Part of a small language model's weights.
Size: width 192, vocabulary 8192, 11M parameters.
Architecture: LayerNorm before each block, learned positions, biases, tied embeddings.
Training: a variant of Adam for these matrices, 222M tokens, 6782 steps.
Each number is 128 + 32 x the weight over the matrix's rms, rounded and kept within 0 to 255. Layers, rows and columns count from 0. Numbers have three digits each.

# layer 17 MLP up, 768x192, rms 0.0686, rows 648-684, columns 0-191
177150100112132111095110148101143158168113129154187134124126179165067098123129107108183167119135115072081170142142118083124124159101125176142145156172124170137121086093080105111212082163143148136110095156138114110156134057143080134194136118139132122154132129081119193184102090091083112104091142193151148125137148125117144116214154117113128137153095139071140098148088198163144141112057184129142117075119079043188142168108141154083088073139125118166093138123126081182094132155138153177116090095147117169141103130185161063063125091132143108127113120160138100150145116090081115087
082099091119110144131171201111123084060096168205098123142144209130143093176134164172141108109164098085143134141130098165137091122130091174188127133176139156068105162178130117157173112181112143140060134122122096163096134066118121098145130055159100134148120119097113126122076146137140134148111096141103154120171164140117111053098139111092155149133189112097108141069152171151146093118093142111118139114137140178124145130096104199068150161144134163105128111151207120098108138152151111080114116074078122056101032099141124125152130112118123119143168084120160143134123114124144098095
132092127110134105114164171085122147229138119146145122110121122179053113063108169103158139090155167079147148140093142161148132116216095178146147090107140169103119126154131155117146109199108094156096125108159123096146158110104076096100133128078122074182119072131124177090098178070123138149141130197103097141166122104118111026144177084150156153105102111121059148142130175181122200135130152116162096020137154046197107152117086148113080091100149162181137096122132115122132086112109187161084102088178151141151124143142171112118146162098110151093153128234187104103084170156170108119
177134125148070128113137082087140051139126116119149136064128136123117087117124197119063128157128181129155133111077116109125174088179158118158123091132148139146146075155075177141123108184192104100073057134129069100072141105096154225088093185162033080166103156128154126148128159147114131135153135122139153191143136123156132078087190091153150127126142145134083136118159185088136196107113129156210102112132155144147134167106102180148120051143102133131107137081110077114122109154095137132097145116142109087138119137166118151130100153097132136122168158123154173146137116179077168110
071127118093147135127168127124166120118099169154133094121092148168134142087128128147082094201247099132101126158105148152141171142134162154096088148126128177095076111140160073124120127113137127117130149072137131171074169126134133166155114126134136078154081145133165090104096171138105144139128161164149157132146057113124178096137097061113102160108110139121104192164125127112144091128138096071107192119064147164074096090117138168141142105079104164087092096171135126111158140159120131122062051082087108159074134118210175114184112119106146133093178126166148158152183103180125175088
113158132066101114119119112136093158109109148132160140130102087096105105183127162145154153173149090108119063173115106139093157154138066094162187102166119131111103141141109109170144085149106140091091099148119095135057114162111090096122160144130146150118108125133131085168141176139110092173071132067109188124159164142158114135117180089129180142178134161137070138132131110116166095146118138127141129104117210113058124154133099107069100128111093060167158112174146074114141148183127138090120162119104147144159124053162119124103123119144177053160141144145104077134105115187126132099
156193086118117108156114114109117051076092158229100112146098122158092116148099162076119160155106102132136110119156057130085092135155146173142136061078137187122113127125142140182137163080144110125199124198065105056120140120097125178177137137146138118163110119082116126136122111189150099154107182086051131112137119086151125135203098134042152146087101112034118158120041152129150147106111155133162138065123197073185101101179107162143077155086137150131181091178137153080137139145068120129140151117199163104076090097149171089196141142190122172137164202140150087112140092115063129138
156169164114199110160113132122185129132088207124147141076087160186148117131173120074101160094126054166131103126085164105097168157205133104165120104091174144057144086103112152135111102108116115124142106183167171210157179114107157125150092165144072107194082093105078109104084101080109096114143141167111098167147122183134189143130198141078126124151151084117126117105095136150093139101134111161149104122113195145143099177114146179092165054095104107132157146118077097160172048149090135136142126103112084147152102122164088112113114095175123102156154167155175108142069151149109148076
101106105116120137148108102098104095165113174126122184163138171117149143176091112155167154102200134177092123151137138164101148132145145218086142163117077091119048211119181150136150127140110098187082103161111110140120180083148060156089139070129120098167108108109140116094091098139098125112109160153159129165125137142119165143137130126121096169140083150178142146102080110100117141105137120131143180082104153149121109094059132138113184153097086107120131122139132065091138121123114136050112137101153099091156106099134094116135081114119251113157168132165096110102139118148138121166
163115139078108079136139115136126155106149130108135085128040126130091130097115108092088112067109166121140132233140090135149230082091095127098192147138113133119108127063101201123125159108119118103134119166109113121139136146128075109120101090159143131128155168125130099126145120159110130083132123171130110132096171122140147131175131162125131148130111141124149158139127127167135129117100151072111139166108133120158116165094116103128137164157071141114136126094117142155150117130131140125133156098163115135121107137123124116096164115151177139197132159127074149131108104125064160127
158093091120073132126126193138116119170111116169180138090120129114165100095120085140084124117168147103151204180131132130100158136093118145074203108150132155127161142108106103125134109130140101156134165100163132141148125112115128055063122101139101136116133121049126123103162171104138145145135094163148117117113127151144172032167126099129132206110154133154152136109100155145158171137109129103090102168155141119142124098099135124118117158127078116166143098077154145128179107141134137148106135091166113118141137121105083104141140145094128084146118143145128098156160146109098186070
120113115119203117119148132089125105167134141166065148097117145074144107137046123157186151212110133138082171106172106142107136116157094123156203119151116134120110123121116164122111157087138102114159114103089126106136121096078038073133142137169129165121079105156130096146064119146117133122177222157178129140125134096147130077101124086091136170167114123145120144084101168128168106111117105153175188112134143180090137127137125187093125154161118175113108081142142101130186113124140136082103132110099136130099138113148057093172135124148133125187137213107103122129127086163133211170
145107121165127076136112175148108114143093137154080120049105151134144066171100119132169121071104205135123194115174090145150116132169154137102116115117057143134110141145109125126104101130126101159109138165156092157164109122096103153096107144147161087160054151144079116092118145193110117107135186139138113129122136143091140120169101125111094143233184133103097133125132135123146095141105121100120143127133186129083098173148111129132140125082097087128151158074163120136167135118153177116086152121164150178129047097180105154125111082098130110164163143158105208154139115090111164121
199129074157103129134086143129136065157099125132148124096090110136072105098164143108170109124147151112098154138165154115146172159178121129121132144207140139088066108160092146121205092157124056145165153165090115076126163123100110174083194149204165128117082168168172170131106190107076081139057121180153129191134132081053122042089156081108199156204113151117097129186131103166118096177076113079106098103080186088148115176062134141083101065115114190184103111182167049128139100142111193097087105114101153134080104105154163148094183172168158147127100198128136130122119144131094114135
109188249105089099184120095109099142101122159193067144125121104176140080155062162105158168156154108131105117132120108131113135150157130114090087149130139141114010150083136147175097141183113059085106147160136174110117168151059122141173107133106099088136120157130107110097110177040084145137140252116114159169193148154098116081125159149138101170178137151130107113116139187150166090069127146182136167085071186109105134054098102168132109162051126105133171171145092107074120071127096150137123126085153143122077084123168144156086106147142139132158128118126117080132053070174168138090
067096140093117123192180116164185124126107116139165085136051109122200151117122154104164137122145124094135103144110086103097149132209110128129131130183114132114096125052109127119196087163157143158129152216088149059114152109138166202118147155135048089205146128134181109127198180173056153102073105179153118108131058146149131098116159119133118150125139048139115131129092155117121146107122174147172085128055131071119119177127113087165105102113106142108124142173128116125110111143104121119121127088125144107104095140131128123160177149092122127140091113114112139147090160144099116100
128074196093102118170121105097171093140112151191121166117159139132152091120106146132132119144204115151099124147139141133096098138193094069111198131156083138094090080127174109130155066130143142114100121181130120096135108120077125134109062124199116105089122136085179092182114164113056168130174143160114201123219090141137168106184096054174119163177177138062161138126124131141129085117155137106109144165165190132181095162133148126102053101098104108073043059088126172104138168138112155145094115067124085142128110138129121091089114154144103102088148149177166102097176092150129154085
100149107112120132119116167147136132165156125199091143073138098137126101151118104113191150135209169112120195170142122169088150179103129091137097071107125172123116111198088154166087120140145160170110127164125080118167127067099156136156131128140095128075168107103121062103152135104075139141087171136152134201192071140074135107134107173106192189103123124128143155142124102116089162101106130152119104134080185159131145175091081105109087119065110082131101157104101159103175106143138075125108082040110119084108130138191132116130169145109185103137123183121181107075136083148099175162
101135127155171104110160141138172144140142141154088139046084113122148098121117100099118148139127129126164114145083099192147107131143110167099159097112096150069097143165151169113121138171202124147121148126137132134150236130097148161080047144147133078189117112112129174109089102162139164100098140145136120114105120110167139135133156119061122151128125100175084168129123184116163136038141098097142124141119110103170114156098119128104130043137033050140129159115119168066179055233101107120104096133116155119185066142087189072144180132163159127157091122143155070127069078203145158146
082112117137215108185103160198162146180119164178073138094091128166140087163169159159092139149142168109100139192145123133099102158128085136134092137128125156095153068163091148167172116137123090124107155142118170144085120106081112125115097126112153106118134115128049136098124215154125074070184195080184155149128142151086157058121180144109158152154125103137100110109167090170148147124049149084106122120119122156168099145156119134109088113125150110098120123111151083111119122129098104143136125093137126127104116088181134125110104047079125199165116113177197207159166142096102144078
121057153132147086133144153120140101147109122098128078075075190142080141116082155058145124124139107162143152134165080139128188081109087197146122092156106160101093174101120125170095124122082151145128142119167119163127164155045153160154173097158087134151097166144089126158096132125144157148125074169034092101091122151093161125192202117128137156146091123097100085146111164115156151098167145109170165109065158101141103108145113196142115102099112105079142154154078146123133117158110176125047147131185080122204123101153088141135154140145138129160184122128097097122126080121140110078
115105102154121131139113161149107116144096145127096103117107141142123107127155131105120158136095089199109175130157118104125123118123136126130086159136110166138118151093125145157184099141131065085132155092133079130126105105138106135097148118118138126102109103142081185153127173179165110142177160143193176091130151128151138109141149119122100139155132086095103132148116153164105167163102086051174125086118112138089078099148095135157149098109137087147112122114171140149131137173089173132063108097211130138054153104143122130112116130109105145121119142134128189115119084107155102120
148109170129165098216167121130145084147044127167180149116131125149146140087105131126132129153164131147092097122091075120013114129159110171097078169141125175135087165153176129209135035099150143099121068118124152139139104153095119101131127109152121113143114154094160099135140088180131113158162164111088159139142079146099187108139186080133081138181144083085061174141152079149114112140145213150130107105114173100176099141125111174151107144133145181169136101117179104095138112113062152067102082054175105131174087114166100160159057146160142147078146136144112172184109133113163193089
136116134120129120129134134131127119127125135135120126118111123121119119134130151129131131132131129125126133129124125126120129122140119121122141122131127129117117131121126134131129118138134127126119123134134120133123135122127118137130131135138125118137118126126128126137126140126124131117127131135123129134129121136124142115140131117123130134140139126127123139121124128116132129124128138133134136131115131123124123118124125144113122119118120121139126132129135124128131118135122128124119124122130125127119126120133128119123135124130132124138133128128127135128120125127128131123
175138138108162066125159100146102118104125143125078116148075085111043102075094104104191136138176095199138155138117070183103207139109139164076129118136116159110137132100175063161104179149111155107155121149132083106161152078124098122128122145128092110202120105141172143087072116083134117160087142077109181155161141122083181131121129144094107195112144155194146143147117150126127136113119136111105156122117087114155142110096147196087142141160128069137162097109099139110120029149127131085110108085141149096176110118095160131118196071113171129164127110157104091115104153222136119148
154102128097139136155148150107214159122155129120177134107128091110107134093069187058105126118114119143080077190163058120110180184145071154115187171116022141099112121107150169105156078094161159168096141206125098094150102121097077089131167101203151103170089076119131137154120130097151166099147122119125137089152106110131165126148189097111161153094155145132163121149065168085097103108128065102117125182167157089137106122110100181172082110029107135155172083103116128114213150148082141076052127164143051134106092119167164072100108157102070128144182143137150091167105109142118175086
148127123121167129150162143112149133110120134116104132116126151087092135106086175145140129189127147137123108111103116137160120120100137145111123073141109218145130126160131155126133147102157095050139123111074160153153109128079107116155130123132167132115096141140071152152037133141138085121140127137137131129170105140121152109106143088094132134112144128131080122119156138110132137135136134166129089142122180152124134136152150108112143127133166154087153122131110100158127121152114130121134115127123096141124066110127123104149121155207076115123150103116130114155093137096112165102
162123120101175063163133144121174159083118118093166108121110152099142160177107144118081095137110144098099152126155157068064169142166104135112169162151158114080118157129146129124121092116126147099133086088129124152118221123089110122102154188112096162171158143117083107135137141077149142119094098165152064105115158170134155129148128098103118138136114121177131131088089118105134159134133178113169092117121130108140147167094092105168126099133146153151105097114169118114185119124112142130147097086142068105095134131147133085122118113119199126109138202116161153190101158166119126114
073087112132088124124112077173140139126114134138159169103113122111146083176140119137132118144144096114123139161145145149153097161128154125106116131155137173126094116095093130153123126129154130149105114096112137140144146185151106146068125163156163135111111147132123113116139136103154111082117120193106128075096137145191146099159211140171137117122092121104147121145168127131092092139152109121117104141163098122156106134130070172121064105127111109159076157123118144097133165138134149141151084105132166118133099134124104139135154109152134124175130179124142116188093157100073115090
166085135161159056121123136110103113125155164167122160087126220147088119091156156109185131187166095135118140109118150188121118143175105124098128098113162119156117114142125133123168106197136125120049101145152086125146128150068145149118123166116147109146112122148078131134105099147191118112119129098121122124107115177044161099141117098100121143094167113069137081131151175148180114090090139120161169134123075143162123151074118118108143082151123088128114164191156091113178096107073215144131096084109153152161126118148134149124178113068148135198133119124165137153117127158124137156
111176166032146119168170080104135109120105173141141143150118128084093115157143171122123151094084163123133193141141072156099127168114131095091216154084128145119086135133095107156137109148101092138136093141133155111117165122139068163103100106153171081125077170090153069116144126176087107118138152134161150187132150100072121139110170074152097158166109109128128129183144110133147060111142126134130159132127123128179113100140140138114036112127126126070107094084252124147152136164127173120160108116118117090138102093119082111096090121107191044112111138107109152163100135129105187185
067087068099105128149157224199198125033119153143087090143165177163137110150079139114161113193114079181095190157097092107092204154117169124095073145120096147158111144092074145103110101121139149128201102208140155137148146096077145159154125170145163108125083135078094127109147172096112110099126195185088138124160076140114146088105167140038179138144104114162095128136148142122138152074120119116111162105151119118096114179098105132161142110121099189114115130072101059112161138132090105179131073104124137141083108137112153123158088125088172046159194109164110139138099142144135105128
145112158147146109129178143074135097078097138154094075126102174103100134163040201117136121113169083103091165118111078180132140105162121191121190099193097144126133154148143118130143136136169097112141151206113102127067194041118132105116172157117135123130150169134150101131109134155126068124057145132088131124154067119087128125131145140139133168144151120144100155182086164073092088108075174138093133125143188091183134109080148182098140175143128134092149153131111096126098119122106125105143151130136169124165132120199157114103146136114177105109195082137101172099090037162121113106
126131095120162112103153206141079108144099128154111137079090186152134103108095171051082077148214111084126149120159099140154121142134144176112119069102114150101047119148154152124141124125143038115165149121114071184100145071120171125145161151136089146189117138100111144089125129141090214097180154133142154079077143142145143113133130125112203143091156111128075185132040149142208144120102150129128115139081106145138104088110126129113142112150150082106170163092145066120171125189079181094087087125170110135098140117165089162119112126117135140109097092180155162122122131196135116115
125139157102115124123077180107118096093134119111126108158097140112120151055158132118116162131135126112130130142117133090119133153197148127136128082116124122112095187119102115125119141150150135167145096132132137179184128144093097092127129109160137137133109127097148112098145186037091103104117161103094186160123186145110140118174134096094120132097217153109141121092104164160125186152102107139138126148157102140133092109132091100130099176125112112159132126101145158120175093159103088110119124121109133102125117128129100129076142082117140123119184165170088111132153157156122164138
181120154140096114131125121155177162111103127147125100114141059100136098126158072121134135099158167170116099161104098104099186098084160159064128138109110143089093148101141194110064106116128154152111093157109148136151116083136150115121151099121114102143128160136124153077135144118164122145138111110117201153105084136145141133137122137155091148126123098164088094108047137093112128113125148138141137139095194121186110152114189141134099116163114172180139115130112074136134127179175122143143123098196124072058176109101159045126139131138110107140124117096132125152076150195117150129
163037138117123136143151185086117078138080121085107120143152168159129091125069146141103092152135116138129152153218155171138135110134117108104153158178120143136158125152125210198204108115085131118118103123139058167047135091062139108103142173096088119116126139113127146102126173119180063117153141095086101188152111114085132080131126100141141157090155102123098181070122150143107191133083063164157122138101081160137067139132067112136160185151123144129048096100160168133173166126156129162122121080131164088099115100153082127140121149096133068215168147129201125110152115181134151092
# layer 17 MLP down (transposed), 768x192, rms 0.0662, rows 648-683, columns 0-191
136098171114157138106100137098114114167088052188118130150062126138117145132145146147125198137105139182088156122126158154163104104121193166160163129132146194162098141136043160179178121182148152058073141111142130117105147078146104083177163154076152149083092129076148164114099101052119162120097161136104113127133174128095104168096117161143175038104123116105106110115118123149061120125142124113126155104117176101163072169116107112182092099159160126092080200115099111152100110140105080123079163180121115144114188126128085131121173094139130125128168153162157128174130120088103138120
156203134115065132231112082100154155092153128082130098140134117153111165114145110171125106140118107157174211148126122121117125151114143100118129181157101138167110086154103094100131121076138103101109184129141127089119046160120140118144136144102150134182113098188075129171119138082107131128121118134101094101025166108162187183111126108084114126151072121111089104192117073095113129131068115144054142151135169163127140124149165135165118145145122133142113166167110126082141145124200111108087158148123125189089151107129174136135119128139161109127108133098122119201136083125155155083
110118155137147074111069076144125097133169083157159102085091096092099202126139193145181100191164104198158165121091092075190124087121129111172156109056142113140073140150168126143069151138145144141155134083114087149187084116248053149165112144079100101117215118103087164087129156127118090130122126137097088136081156104125124084105128140120099155119122159122135204113125147217183092024117102153141118138159158169099179051115147096150139193144115134130176162195156031135128138112111147086099125093217155102146112162133135156154087112188100104178113109105091175157131070123126114080
183078073110111166108160156094118095141118146088148108112204099113099128176120107141179147095134134078169104135079197128109179102160179117180109138142121160124126119123153128144087145125142176099138133159135140129096123138138161080063084195113089094082126166134089178075146150154113153080128153092086140109164090174175127097125123148113144117091095082107162155106124107115103159193162058163131169155123148120086186111094148157186116099132100158142107142162124104131130163205161092093119124115114100154134110127114166077142136114098152150099069143143121148151136087115131167111
074144159095127116062104072071094135141157109148122169103118162047113083160151181088055142097139160147074095121064095122151113110162094130157158190052163086064146171112125105125141061116132133175141123148146087150108123154161108093162152127131105108153081152167149128156126183092113188092127179113175181170077174152110154189182124143228108081142171154101140130048132151147154180070145152103198116118117145072110107167041112096149099147175136124091181138099176181137178130092151111113200163201086159147096082090125126116115089171145090151137157183070143085118134152117097084092
088180151090084122148159147169167129056122079072121072131130128132116156098120132122132128117160143179160162126095156133136111147135103160158120109094112180162153111095107149102143147085107185130131098154109148124130112117034126171099093163116137058111067149107133129092118173149170091196117127092113131170093096125138160138133184151085142116133102177136098068120092093177141132146129110137103181122132103121112131128151171098127177135148171152084116143116166117133109175086137096137172156144135145146153153086141173147168114134119150143107116079124071119148103093120177117111
168167142161147166120155091159164101126116149128124163142153124138098113137168127087215114120113138117139122107089125046098122136112152155122123093113176182109104128181123100138150102130231137087120214216136109102141137018121179141133110137205165213126191073087110111060134132101193145182179075081154124035107122157111106100095093131110074172093159129119158111170072215168147044090126126131096096101117190156161115094085100110180097141102189125153124088170103119088131196160132118159148057080161178104072060109167128078151163150149090140051128067106149142099167105095158065076
120179112112146167169093121147146139131134170143162125154073117105102148123125132185182150082075078159128099200063091068167152143140104097167123104128146131110097118146131207144152107125082124197157105150121154138133123125115099090137114144177118075079146124158151146087136142171091160212154115132101117212116202099156166196174078151124090159048125117150148111141114103112152110082104110093122126111143097118188079139143089152091170077097076128114096096082103109201154148184094077173132100068098089062075157122071129141144068137110124077130169114143165141111129165180187130160
109109137114135137146118133096137093120141139126150093110129100109184136132154090156093088134141088111184119105133117185176072104125119118137189113141106120157160128094102110121162182072152151056163092101180124116178119159137151090170104113151133185153079121151156121174087063160141083130089154130157119084131115114137131134136136107183060168155108075129083162108148100084159172138120172114116133215113150125128089152098188142128116148103090164132120136131126110118099137117149090098202111167170174118159102092132120047170182123107089107113157126084101162136065172137116134114
087115125094136147146133120171136141105146120159112144089137126145098078134114184143100142097146091119112128084130124133131087112118098132151159167090120122150146130130134124163158112119133099130111135111129116168111100169111152100098135165099138135133158100163146137128146108131139173159130128120130179108139137127105122165108155110130092037138145111150109161089144100119149132123141120112127187099147171135116113131136128129122173140159160103105097121178138131130156107068131120142168139178122112103111158101135090097138120136119081142118157102164168123110108124150140102105
115160152128146088134144119126153204073136150164051163143111168157079117100088127095128148182100111108104090128138134092151129155157137159159075104140105122089156130123153151122129130103101103118128113162080126149132154150084089201156178144084143087113118104176113124119107122095040138128139154116109180143128136108134088154105120191116138119153158135112086130061115123136119139112093117109096110138122141094138165088226137162114134106138140136086151148147109196132139125066106169104134198220113113139158117130158096134108138104141148149133121136087141152134136113124130089140
122095090120110102107104096161136141147125146146160101138084091147096126172105162142120104139128160152085101143086102129121109086101134133117164096107100131171114127134119143098120136149112138170075144124159069149117207141145138117171178168094126149110131179112144126100146144073122091154110144120118132124170156113212080187163128149139146168162109124114082119139130155103118073091099186137176114141140138154117140058183153183070109157125045138128114167152142126101091119144158135150133170082102101105131150094131144119132098149125145117128104116151082183111136088155114137094
130130137110120107106135124117115140093169120143133128149128082139152157131143077122116109101156135148081159098158126090130099126180071086079164130105174106122124135121075127117092181113097147109131119210108185144149085144145127118127151133121159169127072080204122153105166059093102175122114111118100112105129140169119171168100147126111116103150170131158120115076123131137152103099125152151160129185175176137081148121123130133185120138131116137141138114154094135097134152119152058090165179166118137126071047145132202105116145145113135135081132110150122136117153172150149124083
131131080178122194126114192146111147117156192184127146140176150141131155098081077045175086073107117089144109087136230056119141155132145075137119166100129132065166108173123084163156081116101181121159065090111093133143131108110169112096135160133182182136107171121173133122133165139144122170163115190184105125130113115144170132118095135145152151105151175066208129062205144188173121111156118030178144122115087083132074127133186093052061105117183133159047135162178101192080145112125110136166145067088153116157059066121151111125118193119057130130116176128171041145134120069078089155
082106117155104142067178139129175140087121158124094097206227122101167074137133163156147094107106134131032165131081081042080154165130112064143122158120039120120121166190132091117138131189085147138134106181127132151161095097148097176168094122143106079092165156108208116165163149146122104159173213146147093170147193101060155081086096189143157189206116083133136129083163140140123000135051131097151127092136124141083174115125081168085082126143171078126144124114220099178182126144163156103135140111101093156122162128214145116106109107119103070108095146159146131155133025171087107101
132023094140184127166169113098163119145149136126198101207119188160124149090135148174209144071125113128100186125088141165119115137112086213109133146105155140161101116095131166100126107137124131149107152149190125153078168103117080103101160166082133093142170100082126133199169129109146093051106114118110113094116070144115124132196119134090123202070150157129138140109106146140171100125145153110110106088133105046155116141070108134077097064159129179135072116149158100175131111166139130165126072117116138077147095157080114057143107142139067132150125098148133146134197136140162152143
071152086156133166179102166154169090169121089123112105129193054109199094066166087107131107102148085115169144171156131194129083158104177071112102104192181143170103159176109131114151082128150149169128154080130124120123147121081133113198171130165012114112048114105069141167123133163190113112111101136156188076173072105198209082152168139143079250149193107072170124114187119132089113188123122128094084146108186107096059143142129137100183183074180105143102170060183152086085158100111180139076095101113147141186131134066169083113069133130146086147119194097099096119178071120095117096
112145180090101132143139157182143131147095155126174126138073072138141166168113155156074111152088160137158090105125129126100071158159135094116123132121165097173172139111134114077170132096077139078140157138129128104113133165085078066120127131103114083192092142142085120158148107161156144127143127121122145126126149095071110129128147108178119095144184108138133086092140118118176137128175189125108167232143100088122131132095094167086157148129063077167146155125080187151097131143067068128134134153104194084137130158162172112158131175093083137163082088061100043133089166128157192145
127080167066116114184202068216098179163104164147116155206092137138094161140092137143111106172114175135126098113112129124082121139071102175166190127172091220128124157112133046130140098104078111141113101092158126112107092070125081071127098137127151096153088156090153105154161128124115122158144158109094138127129058181168111076121189102095146248110169149194111141132078129066063158230126110175126123166182147130142063120187141170081121150120130104166088122179171129076067105072189104108075077114117154177084158105141074138106174128116083130128221118140102150153186126100137160096
090135102168125186085041137149140136104172149097104145143046125116144098132095101147152154126130139142132135196101154138128100109114136112072114123093140134109143119105166146028102165163128121151108188182099112105107192174107157153153163203091114079096108097174103144103141104145116169114148075105115169098154153105140112159147145121112107075120067129163153112177164152107080179216134053108141121123175166128086126181111099087156062141105097110152154146123161094159155122232159140152152091141135109107149082103082128042158157167154144127165081123097140148137083132108126190165
082173150174019144168132087144129120111178115116121153148194089087120150120128162179085111079092166131151173095166100138130131073166115146141142062064124095142164126088127138096119152090124085120092113067127203129156109174130130137085137150132187127181100072166147144160138122111113139120105141106188062151131137139154133120134153147123146084141083145132228149063134108116128149174088075156107111153099120077126143148154151118135039137099141161183165106103166189108133064107179079167152090183170123178105122164080096160174161090102082131120136181102097125135182162078082146098
104170083121132151126151097131148092113099130148121136141136151108125174153132170187088142105097156073126189137119136113098099114180121131122124123106196109114098120128052135132134147115108148078154146097089140129153088144189113143154114131130120140107177104138151096179123116128126142136164179154097106157105143147118134111135106139128134089124108126150116124094164157137164133074129139168109123132155109086139113110089116105092111127140140089148166161123167153147179097173138124119117128122154095113171099046149150129107172122152107115122134099132133108192140134081117085146
084150166147164110146151122142086140113081083121193129075083165132145084080071037087056146151172136114092114150158127191111111160130078097132083172155128122111138172165153152154133069063072081111117124072156133153118175146100050140135164106138110170138115160092175175155232154121114170165140160134147174186141113088108147197077162082109098145143177140166143130129143100117135123181130081113178069125180163122060144131105147128093105129079179130116191083151156118066147137062092162112149111059158142157161129118076074114137109132134120115121128117133181123165134111128156182134
122125130121133133124127129126128127129125127132126132127128118123132135132127126123128128129126126134140122127125134132133124125131133124131132126127131128128135138129127124127128131126121130123129126125136138125126125128137120123128132126132121121133131121129133127127129133130122128126129125131128124130123132122131130124134126134132128131131127127127126128126132119132129129127132123130129128132127123127124133135128135123126126122132134125120122121130126133128121128134136129122134122121127128132126130130131122130131124127133127124128122124129131122130125127129125139133
143145103045107214174160167130127130125168119139147151131087093145111092102133181130084131097077159092088106179131114113124132082097097106099103062106166168123143156118073132128108134135123080125128126171156191105064136117149186091149157111170155125095101092126155124087107171091119070140065105134164157105110165176133152070166162214142088056229093142162074138164141203084114133199133152129140115139136223099078123162132180126126169154080146164111142140183148082159118048139169091078126122145203159160141059102130138122156144095114115118119199082101119137094128095083138123131
091138116020144143118154094134145164128142113111131168171111141171075124107141132127119156133085124133103131146142113139130144106132129108146109150073107146138163128137156133106143137118140143150103152121172175153142118140131186146099147164139140129130113177161149144129127115132145115111122129112125133114138095113119163154094149127121117181128096139128111080144112067148125128155149133119102131163148075136150110110206091121109130128148126104070123116128129210112115116077126135144079211212113132122139103116165119102117131153157172129163117106070112131093148094146145065131
070142082182081141100126121150140094124112101153115096123080127128164135159093119146146114112153111127120139068130145114123138093167095131073152126123099037134106126115110107116133121111114132120163142137122108126123131150112154112128157164129105101096129122102173145133193160127110155112138148132109140173113131148142129101158156155110117160146136149102123126137130128121144119130131143161160160099141087110148149124112112133168120124122135127106123150153121112112160152121136101126132129110140113102137145137136120129114133106111180107134117168145158140115164153117142161128
126153119116120144112089145115088160158128146120131168111137096184100125138102128097171122127136123134137173112097119149183080147119131106132099080111097154135148078125157098133129180155090109115150137137130106151119097082117112112192114175140125132118140121152165153087179127177105082133102070127121157115130125130145103110139166100120097215154125119115116096139127106126137142142141123130125088137145159122129133117096128106097149148146129114101152130112086094139144126136146140130137117088094168111179163105115156153152153191139131137146077097096157167172142088073142141133
137180160108120138101088169119110139127155155148105148108116146104109133115116160104158114086116221142113146091147097117101183115100121135138125125124160097077134126125148124127123122139087113129120127180160129121128106105120121099173125099156132110132130130135125144124114123140128161159157147095155166182186101121098113109098097148119126074122168156108120128055139105157177099075109120129111145117124172105108112151145136133130163145123128157108161103107132115162119093147138111125097190159094090151123134114103170144086153116127116153126107106140156134121118134138136113176
122121136077137150172105165159086156127112082084158123148124137131079139077189163155094122138114130144151077141139105119089096134159129117101104121109123154115092158119150087146120103155172122162138149086070165104086122121131122063124118118131111104150126113131110126165118144176130105134119109135157154161138174119167154135142094101183119141076120140130162137089127135139134142143160139160134155170120152186133131115117095124078134187186143121138118117132096152114112163095102149083136166135107143131147166072198140105113114134145124134056127159089171106177144087105084135072
114123148095129158119181182126142087089086126132098168116115141094115032087127087121091117163120102089111127098128153133168096116130149116167157079132191082117134098190086181106134213159229129136070170152127119131151127128126124130140149194180090151144117094153109188105122111113136146152105129096100137080135062167125152139144097163156155033146129082109114094065119153184160133175159086151147109068151129145141116121095093150113183099097156125162093091170087125190155132155130142125065168202122130132105081154139183153114139114097113149112107127189138105136133132132137085105
129144134124130068118088182122139110190172089129148146113120099166084104143151095108118166122063162140093081131130073146171109166056081091172132172157104106109153106220201146128160160148116128171112060104121129135108095051137126196085099183143154156104156093128145151126164175143145086124137066127145127166070150069145122152105128121170172145083103118134101139085136081109127132196094142152144044179155046110155110087163096126144081146056125188173109119113075148140128160178072074092096148100169162121092132134154091069098126112105131147159154121122091218130163144165173125190
091138097072103088114165170175156151151150129109159102120157065107147133106151158132162106063094117142174185170120125023135151113088214108118142151109175196136127136092156141099157149143180106127131155112096110099137169137159189119114114124102128145141116096141048131111117133110175112080135087105167170130098144125126101170174100109092124116114153092171154138091061169100198230101110122086090148166151114118137084136099147107172139132157114077143143114062128116135128103066195086085143083160138182139086115085102160099203113187134120147166168178122114122107165130087096110134
179114164126101168108132096081101157088099076126136138129184113104124146198172159130171135103082169164192145124186165134149161124099108120127086109123128110149157098103108175130151162134039123077059134132078144105144126148115067148111076095120173109145144141149185114179122078103145159141048124165125090138131173088152104101123154183156111215136119113126192114117145184124129158150092125128086119089164143119162161147152119113168050085062070098132146147114174111139064108187159130169067109143141124088110132130138137148093169106142114091180116122140126100097174128136046102107
178113103101134106121143166105130133143162123162179123098133158127121137140132107138155150134128114128134123142096146104139114104123125159117134153135096097140134085151111139141127115155146152076129119135096103122129145123128124120089120134152173145144131096173140147098125130117119147110169090165129117127154120149131123140147119149097090004108119123142118104209115158131092111129171107119092140105130112142126178082127110136156157083101115081134125128166136084131134160097135128098123111097108141143137099132118112114142111143129126145140119147127173125167116137149157173120
089140097129103157137130118132099133131193133105162157124108126177093120127128119100153152177115148140141100139189134146096086129102133084164165120134175117115129146108108066137129100148132114148124104090187108101116120150108118136131150148085115126163114114120074114123135112174158096122104053143160069108118109171105138121129112082139122085127141166114157161101176101193119175138094112123161091127098126097140219132148036125116149141110163146146117106166141162110159120131137140147117086092095167167118086147144084154142134149137191135129153158117130131116167107134092151084